config = dict(
    n_layer=16,
    n_head=2,
    norm_place='pre',
    norm_eps=1e-05,
    positions='rope',
    rope_base=21900.0,
    rope_fraction=0.5,
    qk_norm=False,
    init='uniform',
    optimizer='adam_hyperball',
    lr_mult_qkv=0.4,
    lr_head=0.00715,
    warmup_steps=339,
    seq_len=768,
    dataset='wikipedia_en',
)
Each number is 128 + 32 x the weight over its row's rms, rounded and kept within 0 to 255. Layers, rows and columns count from 0. The size above them is the row's rms in percent of the matrix's.

# layer 8 MLP up, 512x128, rms 0.0588, rows 22-75, columns 0-127
size [120 112 106  92 111 109  88 114 106  94  90 116  87 105  85  94  87  85 121  99  95 110 101 121 125  88 102 105  87  94 112  95  79  91 114 103  99  84 111  96  88 100 116 102  85 108  88  91 108  90 112  81 100  92]
[[181 112 120  93 158 155 155  84 147 118 125 100 146 108 136 125 134 126 172 150  97  92 116 103 146 108 125  89 126 160 101  89 115 163  93 192  90 126 137 161 186 135  19 147 119 144 140 110  64 150 114 174 120 134 115 158 125 157 162 135 102 127 114 176 133 166 169 156 127 115 129 104 136 149  82 174 146 120  51 125 188 120 115 122 156 178 130 133 117 117 226 141 108 167 160 115 173 115 118 137 202 121 145 135 126 128 124 116 139 105 160 160  83  96 121 123 156  73 184 146 118  91 147 133 176 153  59  76]
 [147  69 172 101  94 138 143 102  87  94 167 122  97 204 122 140 158 162 119 147 149 124 142 145 172 124  88 118 114 146 109 192 163 156 148 113 182 151 188 146 150 105 132 124 128 154 136 158 115 109 124 144 129 108 152 141  83 138  79 160 119  64 143  65  88  87 148 104 171  89  83 166 116 136 160 103 143 182 108 194 139 136 120 132 174 127  93 133  81 220 198 140 134 101 119 119 118 140 206  52 104 131 147  73 100 149 115 143 105  99 162 124 149 139 132 131 120 111 158 147  66 125 140 143 119 133 104  86]
 [133 119 105 148 146  82 142 132 168  70 101 129 143 204 184 112 153  97 135 115 129 105 135 137 165  58 111  69 193 138  80 135  57  44  96 142 130 100 144 159 125 104 123 106 183 153 141 126 124 167 136 147 122  70 108 105 136  62 103 178 120  79 130 101 120  86 133  72 102 111 123 121  87 161 130 150 129 151  80 116 131 111 115 149 142 110  54 106 160 174 127 127 168 150 151 144 169 133 130 181 157 132  77  84 110 112  97 144 169 132 108 138 159  99  54 118 132  93 171 157 106  87 117 118 132 146  99  90]
 [ 76  94 137 126 170 180 103 166 125 171  75 153 127 128 122 156 174 137 163 147 126 106 123  73 151 112 148 178 178 159 147  98  71 103 149 120  65  96 119 117 163 105 101 171 113 205 168 122  47 156 137 130 100  97 190 121 168 161 118 145 190 133  89 158 129 111 139  77 101  97 110 125 130 155 154 103  68 137 131 152 111 153  78 132 155  82 130  94  90 120 103 137 111 148 127 151 146 120 126 204 104 124  87 123 143 185 136 110 142 107 126 120 159 159 180 135 144 101 147  98 160  98 154 103 115 212  91 101]
 [112 146 148 121 105  86 103 146 173 118  88 137  99 172 180 133 109  69 135 127 145 123 146 163 163  71  79  89  62 124 150 134 179 135 100 172 171 136 126  98 175 139 144 163  90 135 166  96 121 142 137 121  69 101 164 202 133 166 148 137 146 120  86 132 125  93 108 156  63 134  81  89  87  56 124  75 110 152 118 136 116 109  89  94 144 116 165 174  90 129 173 136 112 131  99 136 186  86 121 159 129 113 134 171  67 111  76  76 109 127 161 157  83  72 106 154 121 103 164 152  97 109 146 161 167 129 102 121]
 [189  89 155 148  97 146 123 155 110 114 136  79 167 133 175 142 177 125  88 164 108 154 143 106 168  98 153 125 145 146 129  86  86 144 106 150  93 102 144 195 185 104  84 122 123 123 147 134  85 115 106 151 134  58 147  77 112  23 160 141 182 121 155 104 140 157 101 146 100 174 130 117 138 118 113  78 166 104  67 138 127 142 179 169  92  90 121  95 148 112 156  84 111 117  76 150 121 139 114 141 201 149 131  97  74 100  75 149 109  85 140 111 169 120 103 134 115 114 177 184 137 122 160 117 162 161 169 111]
 [ 65 100 125 132  80 152 162 157 130 150 150 107 164 100 174 123 107 133 117 194  49 107 150 166  64 124  72  98 140 146  65  70 117 100 160 114 195 125 161  84 160 114 122 168 144 120  98 147 104 154 128 156 144 114  99  85 174 124 149 119  70 120 135 139 158  94 164 113 118  66  82  99 171 107 121 129  62 153 136 104 126 115 169 134 113 111  95 146 132 155 184 150  81 198 132 112 130  74 134 167 121 104 112 104  65  81  99 118 130 146 144 138 104 170 116 169 156 105 111 128 185 117 124 141 179 118 103 125]
 [111  95  93 184  81 129 131  90 127 107 159  97 158 114 134 122 147 101 137 165 118 125 155 116 159 117  47 108 161 193 113 173 163 103 106 154 121 133 163 143 171 142  92 159  74 127 182 207 127 210  45 124 104 112 136 151 138 166 141 128 180  99  97 133 141 168 129 162  65  64 116  87 103 141 137 132  79 142 149 130  87 126 107 171 191 122  64 158 123 186 148 153 118 100 151 154 168 126 126 133 165 100 123 149 147 109  99 147 116 117 167 146 119 119 120 174 147 138 119 146 126 115  91 138 198 158 146  90]
 [115  95 115  85 164 135 130  92  85 140 107 101 159 137  85 103 102 132 136 119 167 161 112  99 115 105 127 113  90 113 111  80 131 188  96  88 175 102 132 197 100 193 117 149 111  96 109 109  98  43 120 166  78 179 152 151 168  81 130 152 150 113 131 140 156 131 107 100  81  91 107 168 136  92  93 103  66 126 151 103 160 119 150 108 122 120  76 137 181 184 126 106 156 175 139 101 124 133 164 115 116 157 153  89 125  95 168 116 205 109 126 100 165 118 137 107  84  41 146 193 163  93 146 139 119 134  94 118]
 [173 139  96 126 178 172 129  94 124 127 149  74 110 128 126 158  95 117 134  98  98 106  97 107 163 137 172 131 173 203 140 144 133 126  63 177  87 106 119 168 116 134 153  96  92 121  98 126 162 114  92 112 110  89 143  97 174 142  99 134 134 109 181  94  67 176 170 159 138 112 164 159 129 119 154 114  98 165 138 131 119 124  99 127 135  94 118  74 121 151 109  88 111 149 152  63 200 155 188 105 112  59 152 147  68  86  93 111 142 131 112 182 117 130 116  90 144  94  64 143  78 157 141 112  62 146  91 173]
 [166 136 122 147 164 156 130 158  90 121 122  58 160 139 146 150 116 116 156 125  99  87 126 107 134  74  58 117  75 125 107 145 167 189 116 136 124 163  60 151  76 145  95 202 140 137 125 164 146  90 148 124 113  88 110 120 136 153 119  69  84  58 104 114 169 117 105 152 138  39 139 140 192 148 146 156 125 135 133 112  79 188 100 161 158 150  95 176 133 176 113 113  82 156  85  94 130  54 158 138 100 150 111 155 121 118 150  96 160 118 162 172  99 136 110 148 149 141 147 116 140 123 128 100 130 118  52 130]
 [175 104  97 140  84 120  78 101 172 120  76 109 139 136  79 151 180 140 153 129 119  91 105 103 177 103 122  75 109 110 134 125 112 101  59 139 158 137  88 174 154 127 109 158 144 128 179 117  71 143  60 162 150 139 226 177  70 115 154 116  95 129  92  72  61 106 124 143 163 132 119 147  81 151  88  99  97 167 107 129 156 110 181 140 143 157 128 135 104 126 153 140 126  70 167 129 187 130 119 126 113  83 166 132 143 115  59 112 107  88 145 143  84 118 105 162 120 113 168  91 147 126 160 153 159 145 124  83]
 [116 171 127 111 138  91  80 105 203 116 125 106 142 155 103 213 104  67 106 141 141 147 146 121 135  86 123 138 151 127  91 108 171 156 127 147 121 101 126 168 158 152  78 138 157 120  72 175 133  57 176  73 141  96 211 139 168 145 127 149 166 149 147 108 139 100  92 121 124 135  94 172  99  93 151 109 148 127  91 130 110 141 134 110 105 131  52  96 144 105 114 112 186 108 117 146 135 121  55 182 110 129  94 153  61  70  74 169 122 125 130 125 121 148  75 144 164 106  88 161 105 134 176 154  99 103 145 135]
 [183  79 141 123 169 187 163 148 131  96 112 133 136 211 127  80 156 127  95  47 129  86  99 120  51  88 119  72 171 124 150 165 108  80 127 128 173 109 105 191 118 135 138 130  96  99  76 200  66 110 146  75 104 124 134 189 118 104  95 114 177 165  79  90 105 161 132 134 125  93 111 166 170  84 103  94 114 155 114 149 128 102 138 123 109 104 142  86 145 118 158 134 115 147 117 116 119 147 102 131 196 154  96 165 115 146  74 116 138 131 154 145 115 107 125 150 119 146 151 163  82  60 139 143 119 115 137 110]
 [103 130 126 138 180 129 174  94 161 170 112  76 143 135 114 116  97 119 117 140 104  89 118 154 115 101 210 174 129 169  99  99  85  73 178  73 128 144 115 174 174 128 173 122 140  83 161 198 105 132 127 130 136 146 138 122 164 146  66 138 156 118 163 102 115 139  73 140 122 150 102 169 112 135  87  96 163 102 131 164 145 107  83 156 228 125 106 123 136 124 105 152 125 173 111 208 175 197 130 117 109 118 149  57 149 151 125 151 139 117 129 113 156  86 100 123 155 167  80 161  94 133 138 152 108 184 115 112]
 [164 116 164 119 109 104 121 112 116 151 181  93 185 116 132  70 131 143 113 169 134 122 203 128 127  77 129 113 126 126 101 123 193  94  94 104 149 167 100 120 110 124 105 148 133 132  93 138 103 127 150 145 127  40 183 142 150 156 163 135 175  63 138  84 120 105 125 139 119  78  86 140 201  73 134  65 126  83 106  48 118 117 121 141 148 105 139 152 128 167  98 140 110  64 127  85 131 138  74 177 106 138  73 147  84 118 142 151 188  88 121 134 136  98 128 137 138  79 183 180 171 124  99 132 122 129  91 126]
 [127 124 169 111 122 149  62 152 142 161 110  47 131 166  88 138 203 132 151 156 131 134 164  78 164 103 123 158 126 121  94 146 135 107 121 125 135 155  93 125 212 136 139 142 140 155 189 172 109 142 104 124 144  92 156 104 163 181 172  84 138  81 173  98 147 141  81 124 103 101 170  35 145 111 154  69 144 102 138  95 102 135 165 150 139 110 109 163 164 161 166 168 148 122  85  88 131 145 161 166 155 144 128 113 143 157 105 174 151 126  86 102 210  77 105 106 134 118 144  96 152 121 150 148  99  80 101 145]
 [143 169 175 124 154 125 120 218 142  99 134 136 104 111 105 123 102  77 114 101 171  73  97  86 125 116  87 140 127 143  80  84 158  94 181 100 107 196  96 147 123 132 154 158 158 195  99 170 104  97 124 177  55 130  82 130 121 103 134 119  94  65 188 133 104 197 178 143 145  92 127 135 131 132 152  93 120 146 150  94  96 147 120 104 154 141 145 132  93 152 115 121 141 122 114 109 161 101 176 122 111  98 113 178 116 110  59 111 164 102 142 136 129 138 127 171 129 116 125  90 162 169 108  56 116 126  45 147]
 [137 110  80 137 125 185 115 134 122  43 126 138 132 137 114  97 115 152  56  91  84 140 118 153 173 120  73  69 146 149  98  85 122 180 135 166 160  98 177 147 145 132  61 162 164 150 133  91 152 158 136 121 146 150 171 141  77  81 178 114 125  91 128  80 111 116  95 108 118 125 117 133 133  80 177 130 127 161 132 110 177 155 120 139 156 138  45 135 132 119 127 110 159 130 137 106 154 115 147  74 150  98 129 115 111 132  71  54 192 115 103 135  74 108 124  97 202  94 180 147 132 121 165 150  95 139 116 168]
 [113  93 149 156 106 113 125 138 133 142 123  95 146 162 124 125  99  80 134  99 118 116 111 134  79 106 151 124 172 194 129 205 135 175 138 178 109 110 139 113  94 119 119 105  87 134 157  67 152 129 129 163 153 115 186 162 109 130 162  86 138 183 115 162 123 106 157 153 115 131  79 105 227  89 190 140 148 134  98 189 124 128 144 128  78  76 105 169 100  91 130 119 105 200 164 116  91  86  98 169 167 113 133 144 149 163  87 140 128 110 138  49  92 144 117 143 143 166 161 191 114  87 137 192 114 147 121 147]
 [ 79 106  88  95 132 182  99 146 111 123  51 123 132 161  94 154 105 155 112  68 147 108 128 136 137 125 121 103 109 102 130 146 112 177 148 115 149 111 170 131 176 107  86 168 157 126  96 136  82  85 183  64 157  85 130 170 148 167  80 173 146  97 160 145 147 139 113 103 108 103 136  95 164 137 139 103 109 138 151  39 104 145 161 122 151  79  70 149 144 115 107 127 154 166 131 155 134 102 174 136 128 141 150 132  71 113 119 157 131 191 125 113  72  54  61 107 193  92 125 135 140 122  78 164 186 119 117 113]
 [152 151  66  93  66  88 117  90 173 131  81 153 167 134 184 135 121 109 138 138 127 140 140 145 128  78  99 148 165  86  97 134  92  91  96 138 180 113  81 170 177 123 148 175 167 115  97  78 130  99 125 110 102 188 159 167 115  89 102 163 137 101 150 120 124 105 166 134 117  90 136 169  89 141 145 138 162 167 107  98 148 152 112 125 107  85  82  85 120 147 120 185  92  94 146 151 138 118  89 125 156  37 164 171 130 115 124 156 148 163 107 122 117 143  39 141 131  51 132 129 133 133 159  81 129  87 102 179]
 [158  79  78 138 125 142 193 121  99 114 126 115 207 164 134 155 107  74 109 119  98 134 131 129  75 127 144  59 120 102  87  89 113  79 105 127 138  96 145 198 137 145 153 174 161 134 114 127 147 199 126 149  93 127 183 121 123 107  74 114 134 109 130 131 102  62  77 131 115 135  97 110 140  76 146  82 103 154 142 179 136 166 110  78 129 139 134 113 115 167 172 114  54 166 139 103 170  90 117 125 196  97 101 105  76 104 103 142 130 150 116 120 106  72  97 106 153 103 149 170 102 103 131  99 122  74  74 113]
 [144 119 108 116 133 148 127 139 125 147 161  80 187 118 138 148 137 107  56 117 110  92 109  91 106  98 185  71 136 149  80 179 120  90 146 159 122 131 126 153 128 122 113 114 150 137 165 119  85 122 115 117 144 144 144 171 154 143 131 165 144 107 105  97  71 118 113 154 129 175 118  92 156  89  81 203 100 126 143  86 172 182  73  76 100  99  94 188 153  96  77 129  52 190 130 104 146 124 117 172 195 116 125 153 104 143 141 132 124  91 182 128  85  93  72  94 114 140 119 159 120 153 204 135  85 155 110 157]
 [196  95  67 143 123 151 123 145 117 104 171 114 162 118  93  75 148 132 149  97 127  63 177 126 168 116 177  94 156 131 146 167 180 143  85 165 108 125  94 151 126 140 103 163  41 108  99  86  81 116 124 191 144 166 127 111 108 129 182 118 139 115  89 122  69  91 135  90 132 151 109 117 154 152  76 135  96 134  92 119 123 156 135  75 138 117 136 174 105 124 141 157 101  96  99  82 163  62 134 128 158 114 134 111 109 161  90  96 146  98 167  97 128 100  70  80 197  70 149 167 150 122 141 172 155 146 103 122]
 [174 111 136  98  88 135 143 112 111 121 118 113 103 158 170 173  90  69  98 134  45 122 123 122  83 143 111 179  84  85 121 169 153  63  93 110 113 165 122  92 142  86 104 106 160 149 178 119 100 136 141 143  98 170 199 133 126 131 154 123 130 171 121 161 142 197 143 145 126 137  82 165  93 134 102 125  86 139 176 157 140  98  81 130 120  82 117 151  81 140 145 141 166 164 147 141 139 123  65 165 139 145 103 155  40 103 114 175 129  90 180 117 176 103 147 112 140 121 154 165 139  94 116 204 114 157 131 180]
 [123 127 122 206 149 153 205 151  93 117 138 131 185 115 187 102 133 130 153 110 132  96 153 147 106  90 117 155  73 107  73 123 131 138 151  94 105 144 196 185 105 152  76 159 154 152 178 130 136 135  97 146  83 111  98 114  62 146  83 114  95  69 124 136 129 142 123  98 167 144  90 138 178 124 145 118 188 122 104 132 229 145 128 105 124 146 132 119 177 151  97 193 145 140 157  97 144 134 121 139  99  82 116 110 109 148 150 107 105 134  91  84 106  84  76 121 141  87 122 157 129 149 179 137 115 152  54 152]
 [148 136 141 133 131 126 180  44 161 139 124  92 119 169  95 189 116 108 164  95 180  87 121 157 131  95 124 139 151 105 164 121 140 101 170 153  93 123 127 153 162 139 110 222 129 129 178 163 112 177  48 112 165  75 165 115 112  91 105 160 125 155 100 110 147 183  97  57 115 134 131 161  95 154 159 101 111 183 128 108 131 118  92 171 103  95  98 156 143 111 110 163 180 174 129 103 136 134 132 188 178 139 116 144 116 100 161 160 164 101 169  99 111 133 130 108 153 101 140 124  81 131 146  88 196 139  87 157]
 [ 98 154 120 141 122  89 134 100  75 160 134 120 180 132 138 102 105  88 144 175 131 124  97 103 143 112 127  99  56 201 101 130 121 162 116 155  96  75 110 124 111 173  92  82 122 175 162 180 159 133 167 139 112 135 155 133 176 160 150 114  90 122 161 129 122  91 212 135  82 141 109 148 109 135 121 136  42 104  93 159 180 119 136 186 116 110 133 169 137 163 133 146  69 137  92 150 101 147  78 121 112 116 171 111 132 147 144 131  94 166 130 146 120  95 111 142  95 153  70 146 132  77 102  73  69 138  40 146]
 [141 128 131 139 124 117 146  60 115 146 150  80 141 172 160 181 149 141  74 134 144 129 145  91  99 123 164  89  84  90  99 115 124 110 150 106 108 148 163 155 193 115  87 119 144 162 226 138 127 127 115 140  82 112 158 121  91  47 150 165 154 173  98 190 109 119  88 108 152  92 104 126  95  95 141  96 213 132  80 112 149 117 154 182 104 134 127 146 190 113 136 126 108 101 162 137 109 170 152 174 122 140 168 128 133 142 131 147 120 188 146  96 161 108 110 114 104 140  78 142  96  70 144  95  83 122  59 159]
 [158  95 149  79 121 118 139  55 110  64 131  96 189 166 116 106 158  90 138 143 101 115 134 102 123  63  61 106 152 161  72  85  84 157 112 186 128  87 140 188 126 143 153 133 169 123 118 139 127 108 145 145 119 107 160 163 142 163 131 121 150 107 124  89 110 113 155 157 105  62 118 155 145 199 109 123 182 128 106  93 147 103 187 123 103 154 101  82 116 169 108 133 135 156 149 153 128  79 107 105 131 108 155 102  85 127 121 139 141 122 128 163 120 112  89  99 116  49 114 137 187 117 158 167  43 140  60 133]
 [106  98 105 131 177 163  97 151 100 155 135 139 113 192 124 163 126 139 114  87  93 124 131 122 137 106 147 155 129 159  58 107 122  91 153 114  80 108 156 171 180 151 133  96 121 111 171 117 135 206 104 154 125  66 121 103 127 115 109 160 122 126 176 157 123 142 131 112  89  96 187 145 160 109 111 108 207 127 129 108 116 149  66 143 121 100  90 164 173  74 121 146 162 146 159 139 125 123 144 142 102 112 107  78  37 131  89  92 133 131 149 124 133 127 166 106 172  66  75 209 114  86 154  86 163 181 125  88]
 [142  95 134  85 129 135 120 146 119 101  88  95 158 178 133 157 187 117 162 137 111 100 141  50  84  51  73 147 135 109 191 145  67  91 139 100 138 129  65 131 159 174  49 178 157  89 117  83 116  89 132 151 157  97  79 100 151 123 119 112 158 106 194 164 124 134 183 161 146 111 134 137 154 121 136 141 105 122  99  74 104  87 147 141 100 124 113  60 124 153  83 111  97  77 162 160 177 113  85 127  93 140 142 183 123 110 110 145 112  92 130 135 132  70 170 141 115 123 159 117 161 153 136 161 160 126 102 136]
 [209 165 122 144 150 174 156 154  59 122 171 102 149 114  93 153 157  83 139 140 120  73 167 116 138  72 155 151 103 100 123 184 146 170 139 151  97 128 111 124 131 122 177 156  93 122 116 162 122 120 152 142 110 113 129 112 191 129 101 105 145  91 116 164  88 134 122 108 146 185  78  94 130 154 154 130 118  77 114 152 173 143 114 119 165 141 138 184 126 222 109 168  98 120 121 145 225 196  86 153 102  95 146 150  80 140 160 152 101  92 149 148 180 155 186 114 105 111 161  88 119 106 144 118 135 136 146  96]
 [119 145  80 139 134 136 122  90 135 112 168 112 155 125 147 135 110 132  81 105 120 101 120 133 113 130 173  84 170 205 155 130 107 149 108 164 153 154 103 132 222 189  92 137 171 144 146 145 131 141  57 167  84 119 123 168 174 137 133 169 124 148 136 187 129 108 135  90  91  82  72 178 148  95 153 110 135 126  85  99 164  93 101 162  87 124 118 170 165 123 126 202 131  89 129 184 141 133 139 145 165  64 145  48  67 152  94 142 139 114 197 107 125  98  66 130 140 136 121 107 118 129 134  98 137 111 107 147]
 [188 112 128 114 132 139 162 112  92 133 113 121 133  89 157 100 166 125  88 131  45  47 138 135 137 105 132  94 159 146  79  92 112 132 119  92 131 160 172 118  87 123  92 120 101 178 184 168 119 146 138 157  90  94 145 130  52  65 139 151 159 172  80 156 168 121  89  93 100 134 139 127 128  75 125 124  85 151 109 181 111 141 161 132 152 110  56  63  84 167 106 129 145 151 164 178 157 142 133 129 118 137 189 164 134  99  66 149 140 153  86 152 100 138 109  78 111 147 125 107 115 110 139 115  87 124 123  58]
 [155 168 158 143 167 138 146 167 151 149 129  52 137 144 177 165  89 122 119 117 154 107 106  95 104 134 162 103 114 149 131 146 139  77 100 148 112 143 189 166 160 148 118 155 174 171 190 124 151 117 135 174 117 129 104 117  57 133  58 155 111 112 116 124 156 173 102 126 142  71  99  82 131 135 170 157  97 122 124 110 123 152  97 180 161 130 148  58 146  70 120 123  63 136 133 169 159  86  65  89 187 154 196  93  99 144 107 172 150 116 102 143 109  94  91 108 159 124  88 115  85 148 159 110 123 188 122 137]
 [110 142 142  93  77 190 172 137 176  95  69 126 138 155 135 168 169  99 127  89 135  78 152 117  78 176 165 146 122 153 105 104  55 172 138  92 131  63 140 128 100 161 138 126 122 156 145 102  71 104 136  95 145 200  99 132 163 118 104 108 146 146 102  63 135 141 126 141 169 164  95 129 110 105 135 175 136 140 117 135 177 178 140  91 122 135 100 105  92 172 104  81 122 175 143 150 106 134 111 129 107  89 115 169  69 122 162 146 126 140 112  70  93 136 188 137 151 153 186 190 157 153 144 144 175  99 134 181]
 [154  96  85 138  75 114 102  91 144  61 124 119 149 168 118  59 159 123  75 143 120 152  94  92 158  49 133  95 162 168  83  88  96 114 132 172 148 149 105 114 139  89 116 102 115  97 132 126 140 139  78 114 130 118 186 134 151 132 161  90 109  71 130 151  92 110 102 163  73 143 129 114 174  93 126 153 106 104  66 105 137 167  98  98 137 114  91 150 148 179 132 164 115 138 130 114 107  99 127  71  89  76 168 144  31  82 100 162 139 128 141 146  93  97  89 128  91 113 164 150 149 169 169 154 125 147  84 169]
 [101  84 108 106  98 198 114 119 125 146 120  97 181 113 169 136 184 133 123 168 163 132 112  62 105 115  85 158 139 189 170 121 144 143 122 138 208  71 138 150 122 109  58 142 127 120 186 139 126 176 141 124  87 163 144 126 107 112 202 116 157 173 133 133 132 129 164 134 124 156 132 108 143  98 140 179 197 116 148  90 164 133 117 123 148 117  95 138 114 138 200 107 133 112 151 156 117 120  55 112 175  86 166 137 137 197 127 161 168 111 120  67 110 142 125 177 103 102 164 107 122 148 134 111 204  98 126 155]
 [152 119  99 119 175 130 140 151 163  78 118 150 178 118 142 103 139 127  95 189 129 152 125 121  96  79  76  89 123  84  99 108  76 153 123 141 166 142  93 140 155 114 191 157  99  73 140 118 129 137 146 119  93  77 122 166 175 136 135 121 128 118 174 194 127 119 182 167 150 122 172 157 164 113 116 119 118 151 140  96 160 127  94 166 174 127  84 171  82 113  78 157 123 128 176 163 189  76  99  41  63  74 134 123 125 111 105 148  99 131 119 123  98 131 151 181 180 104 179 133 127 144 168 158 176 119 150  91]
 [195 144  83 172 159 182 112 154 122   7 142 176  85  88 116 137 116 140 116 162 107 101 110 108  83 118 146  94 134 135 113 109 161 134 160 153 108  88 146 119 126 147 156 115 105 142 148 135 142 180 136 123 130 119 161 114 121 117 155  86 132 144  89 161 144 146 115  43 152  67  97 196 136 150  98 160 115 176 110 141 123 155  67 121 130 151 116 186  89 146 103 164 170 104 100 133 183  78 131 187 119 136 124 154  73 120 153  84 150 121 148 108  96  80 120 186 159 140 142 168 139 122 144 166  89 164  94 125]
 [142  79 102 142  74 154 115  61 148 105 138  96 143 117 150 130 154 102  99 106 101 123  70  79 151 116 160  82 136 149  95  92 155  96  82 155 128 126  77 144  88 129 160 135 101 110 156 147  70 159 119 123 125 155 108 123 100 168 166 101 118 139 116 199  65 118 126 110 108  75  75  90 127 138 117 107  81 147  97 122 132  87 172  89 163 125  66 151 150 172 147 192  97 103 154 129 116 170 116 116 149 147 119  96  79  74 180 131 119 132  97 166 117  90 125  83 141 109 112 191 112  82 101 156  37 104  99 115]
 [163 122 132 166  93 112 147  95 157  82 129 111 107 143 118 130 134  99 146 155 100 150  73 135 157 148 125 140 159 138  70  81  84 133 120 186 144  99  71 192 194 132 125 146 132  97 133 116 140  91 171 139 164 119 148 127 165 183 189 135  59  98 117 152 147 146 135 157 128 122  67 175 164 165 105  72 125 158  98 129 100 132 125  97 139  89 140 129 167 108 140 189 142 151 143 102 170 131  56 219 137 100 137  79  58 148 114 142 194 128  82 108 137 131 144 109 136  85 149 134 147  80 115 131 141 171 157 159]
 [131  88 162 109  83 129 140 112 130 123 115 144 166 178 129 111 180 108  93  86 132 112  87 164 131  91 102 183 116 117 152 159 122 156 117 124 140 162  82 151 143 154 105  86 123 111 103 128 155 144 162 135 109  89  99  99 126 136  86 165 128  54 151 168 135 178 103  76 102 173 114 126  86 132 136  88 137 137 152  81 109 109 171  71 161  74  84 103 117 210 135 100 148 106 188 194 144 155  59  94 162 148 179 139 134 120 105 103  97 102 206  91 116 129  79 105 113 156 149 102  75 137 184 166 133 131 100 120]
 [103  75 110 135 110 140 177 124 104 150 121 146 154 166 122 177 187  99 161 138 120  75  93  90 168 119 150 129 149 144  60 105  94  92 132 176 118 105  94 148 149 114 186 188  93 133 160 186  76 119 127 129 170  85 131 136 121 149 183 125 125 149  91 149 160  90 203 125  97  72 120  93 158 104 160 126  98 138 132 141 113 135 163 121 175 149  84 111 129 181 151 135  27 122 129 141 116  92 116 129 161 109  86  78  83  77 151 153 167 134 130  98 113 122 120 142 154 131 163 151 115  92 200 102 133 127  70 113]
 [164 142 134 175 136 148 132 123 132 178 129 106 163 104 181 137 220 150 144 167 122 148 176 112 144  69  71 137 144 109  89 136 143 126 137 159  86 159 153  76 166 119 103  67 119 145  94 136 146  93 134 124 132 141 136 198 109 148  57 167 126 137 182 112 129 116 119 121  74 162  45 100 139 140 135 128 126  91 100 157  82 140 175  97 181 107 112 222 126 133  98 151  86 106 137 121 105 152 113 141 143 177 150  94 108 113 116 160 108 125 182 153  82 153 162 152 145  73  80 168 124  94 155 101 153 153 146 119]
 [144 140  66 145 139 146 121 119  87 135 100 156 165 128 182 139 144 104 113 129 102 112 163 103  69 155 101 137 134 175 124  69  64  84  95 113 139 172  90 142 133 146  83 152 112 127 111 109  59 149 138 127 176 114 149 139 172 110  93 100 169  69  65 177  96 148 115 134 153  53 161 213 120 141 127 131 161 130 140 158 164  96 139 113 135 101 132 128 136 221 155 121 147 132  88 214 142 126 106 152 111 120 168 145 151  78 137 138 164  97  83 148 149 162 126 127 149 130 172  94 159 118 156 131 133 197 147 136]
 [159 119 107  94 109 132 118  93 151 117 177 133 227 122 163  51 126  93 124 172 133 104 111 132 107  86  98 154 123 134 125 157  91 102 112 153 163 176  87 124 127 119 132 158 126  65 103 133 153 193 115 141 130 141 139 136 116  74 157  90 140 167 149 142 119 122 114 157 149 121  86 150 120  86  98 117 110 199 150 119 148 146 159  75 109 115 108 179 138 145 130 109 148  74 159 151 152 124 147 119 209 135 107 184 133 102  52 129 131  85 156 199  80  77 127 123 162 170 208 137 135 139 151 156 147  91  93 101]
 [121 107 160  73 157 105 120 156 150 117  89 133 183 136 129 148 138 128 211 151 154 103 146 120  78 122 160 117 149 103 154 121 105 116  93  90 130 104  56 144 182 162  82 177  83 161 132 141 164 142 179 120  95 161  90 105 123 131  86 135 143 161  92 206  97 149  85 117 173  62  71 151 156 129  94 185 114 146 120 120 121 100  71  92  92 171 156 151 134 107 136 113 112 113 121 135 136 148 149 125 166 119  95 164 103 108 138 201 121 115 120 164  83 161 187 151 121 154 151 191 158 145 160 126  96 170  72 119]
 [109  81  87 116 120 136 201 108 159 119 132  95 123 169 148 113 135 130 111 191 118 159 131 123 117 117 137  93 180 151 121  96 101 123  33 186 183 109 148 128  77 123 123 152  99 140 128 147  99 176 127 191  90 191 129 170 108 109 165 118 137  98 130 123  75 166 137 166 122 127 121 146 112  87 165 122  87 119 144  96 164 109 169 116 161 159 156 113 166 114  90 111 134 103 125 137 124  54 132 133 162 102 129  91  68 138  98 141 149  93  98 139 131  85 110 119 135  67 226 153 136 103  98  83 143 182 147  71]
 [140 140  69 111 148 139 140 138 186 131 117 129 140  85 129 150 110 118  95 133 123 102 124  91 152  73  97 125 123  92  89 172 116 109 165 132 105 138  81 133 143 155 129 128  84 157 164  93 170  52 176  91 103 128 105 100 103  86 146 136 119 133 153 174 192 140 120 154  99  75  91 157 171  96 134 105  97 154  87 128 146 153 123  77 186 154  87 158 112 160 107  86 134 164 159  75 193  68 137 125 112 139  56 193 113 135 119  99  99 145 116  61 107  83  91 177 154 130 177 115 174 138  90 151  93 148 124  97]
 [ 90 130 100 120 112 119 146 131 120  88 128 124  95 128  93 103 203  62 162 123 112  71  57  79 136 151 153 162 151 133 128 111  79 171 153 160 143 140 133 133 110 103  96 141 108 155 185 169 138  98  72 138  87 102 119 170 161 124 165  79 158 181 104 142 155 102 171 146  88 113 109 153 139  48  92 144 142 105 130  99 146 180 136  89 153 112 135 176 165 136 144 143 133 126 133 151 101 135 136 161 128 137 148 141  69  95  95 139 194  92 127 106 104 101 174 138 128  89 175  82  77  79 153  97  86 183  67 149]
 [159 112  73 159 131  77 121 112 123  72 146 132 111 139 159 190 148 114 147 175 224 130 180 113  99 166 172 140 124 152 127  86 147 103 158 114 141  98 166  56 105 187 136 141 166 183 188 154  98 144 143 202 107 140 101 115 104 143 135  89 206 151  99 136  99  92 139  90 113  93 107 113 179 117 129 127 142 150  83 102 106 155 121 184 141 130 143 192 187 123  97 110 132 117 142 144  85  93 191 119 163 107 126 172 102  78 133 124  91 100 146 124 152 137 108 138 153 139 134 113 133  76 165 151 117 156 146 136]]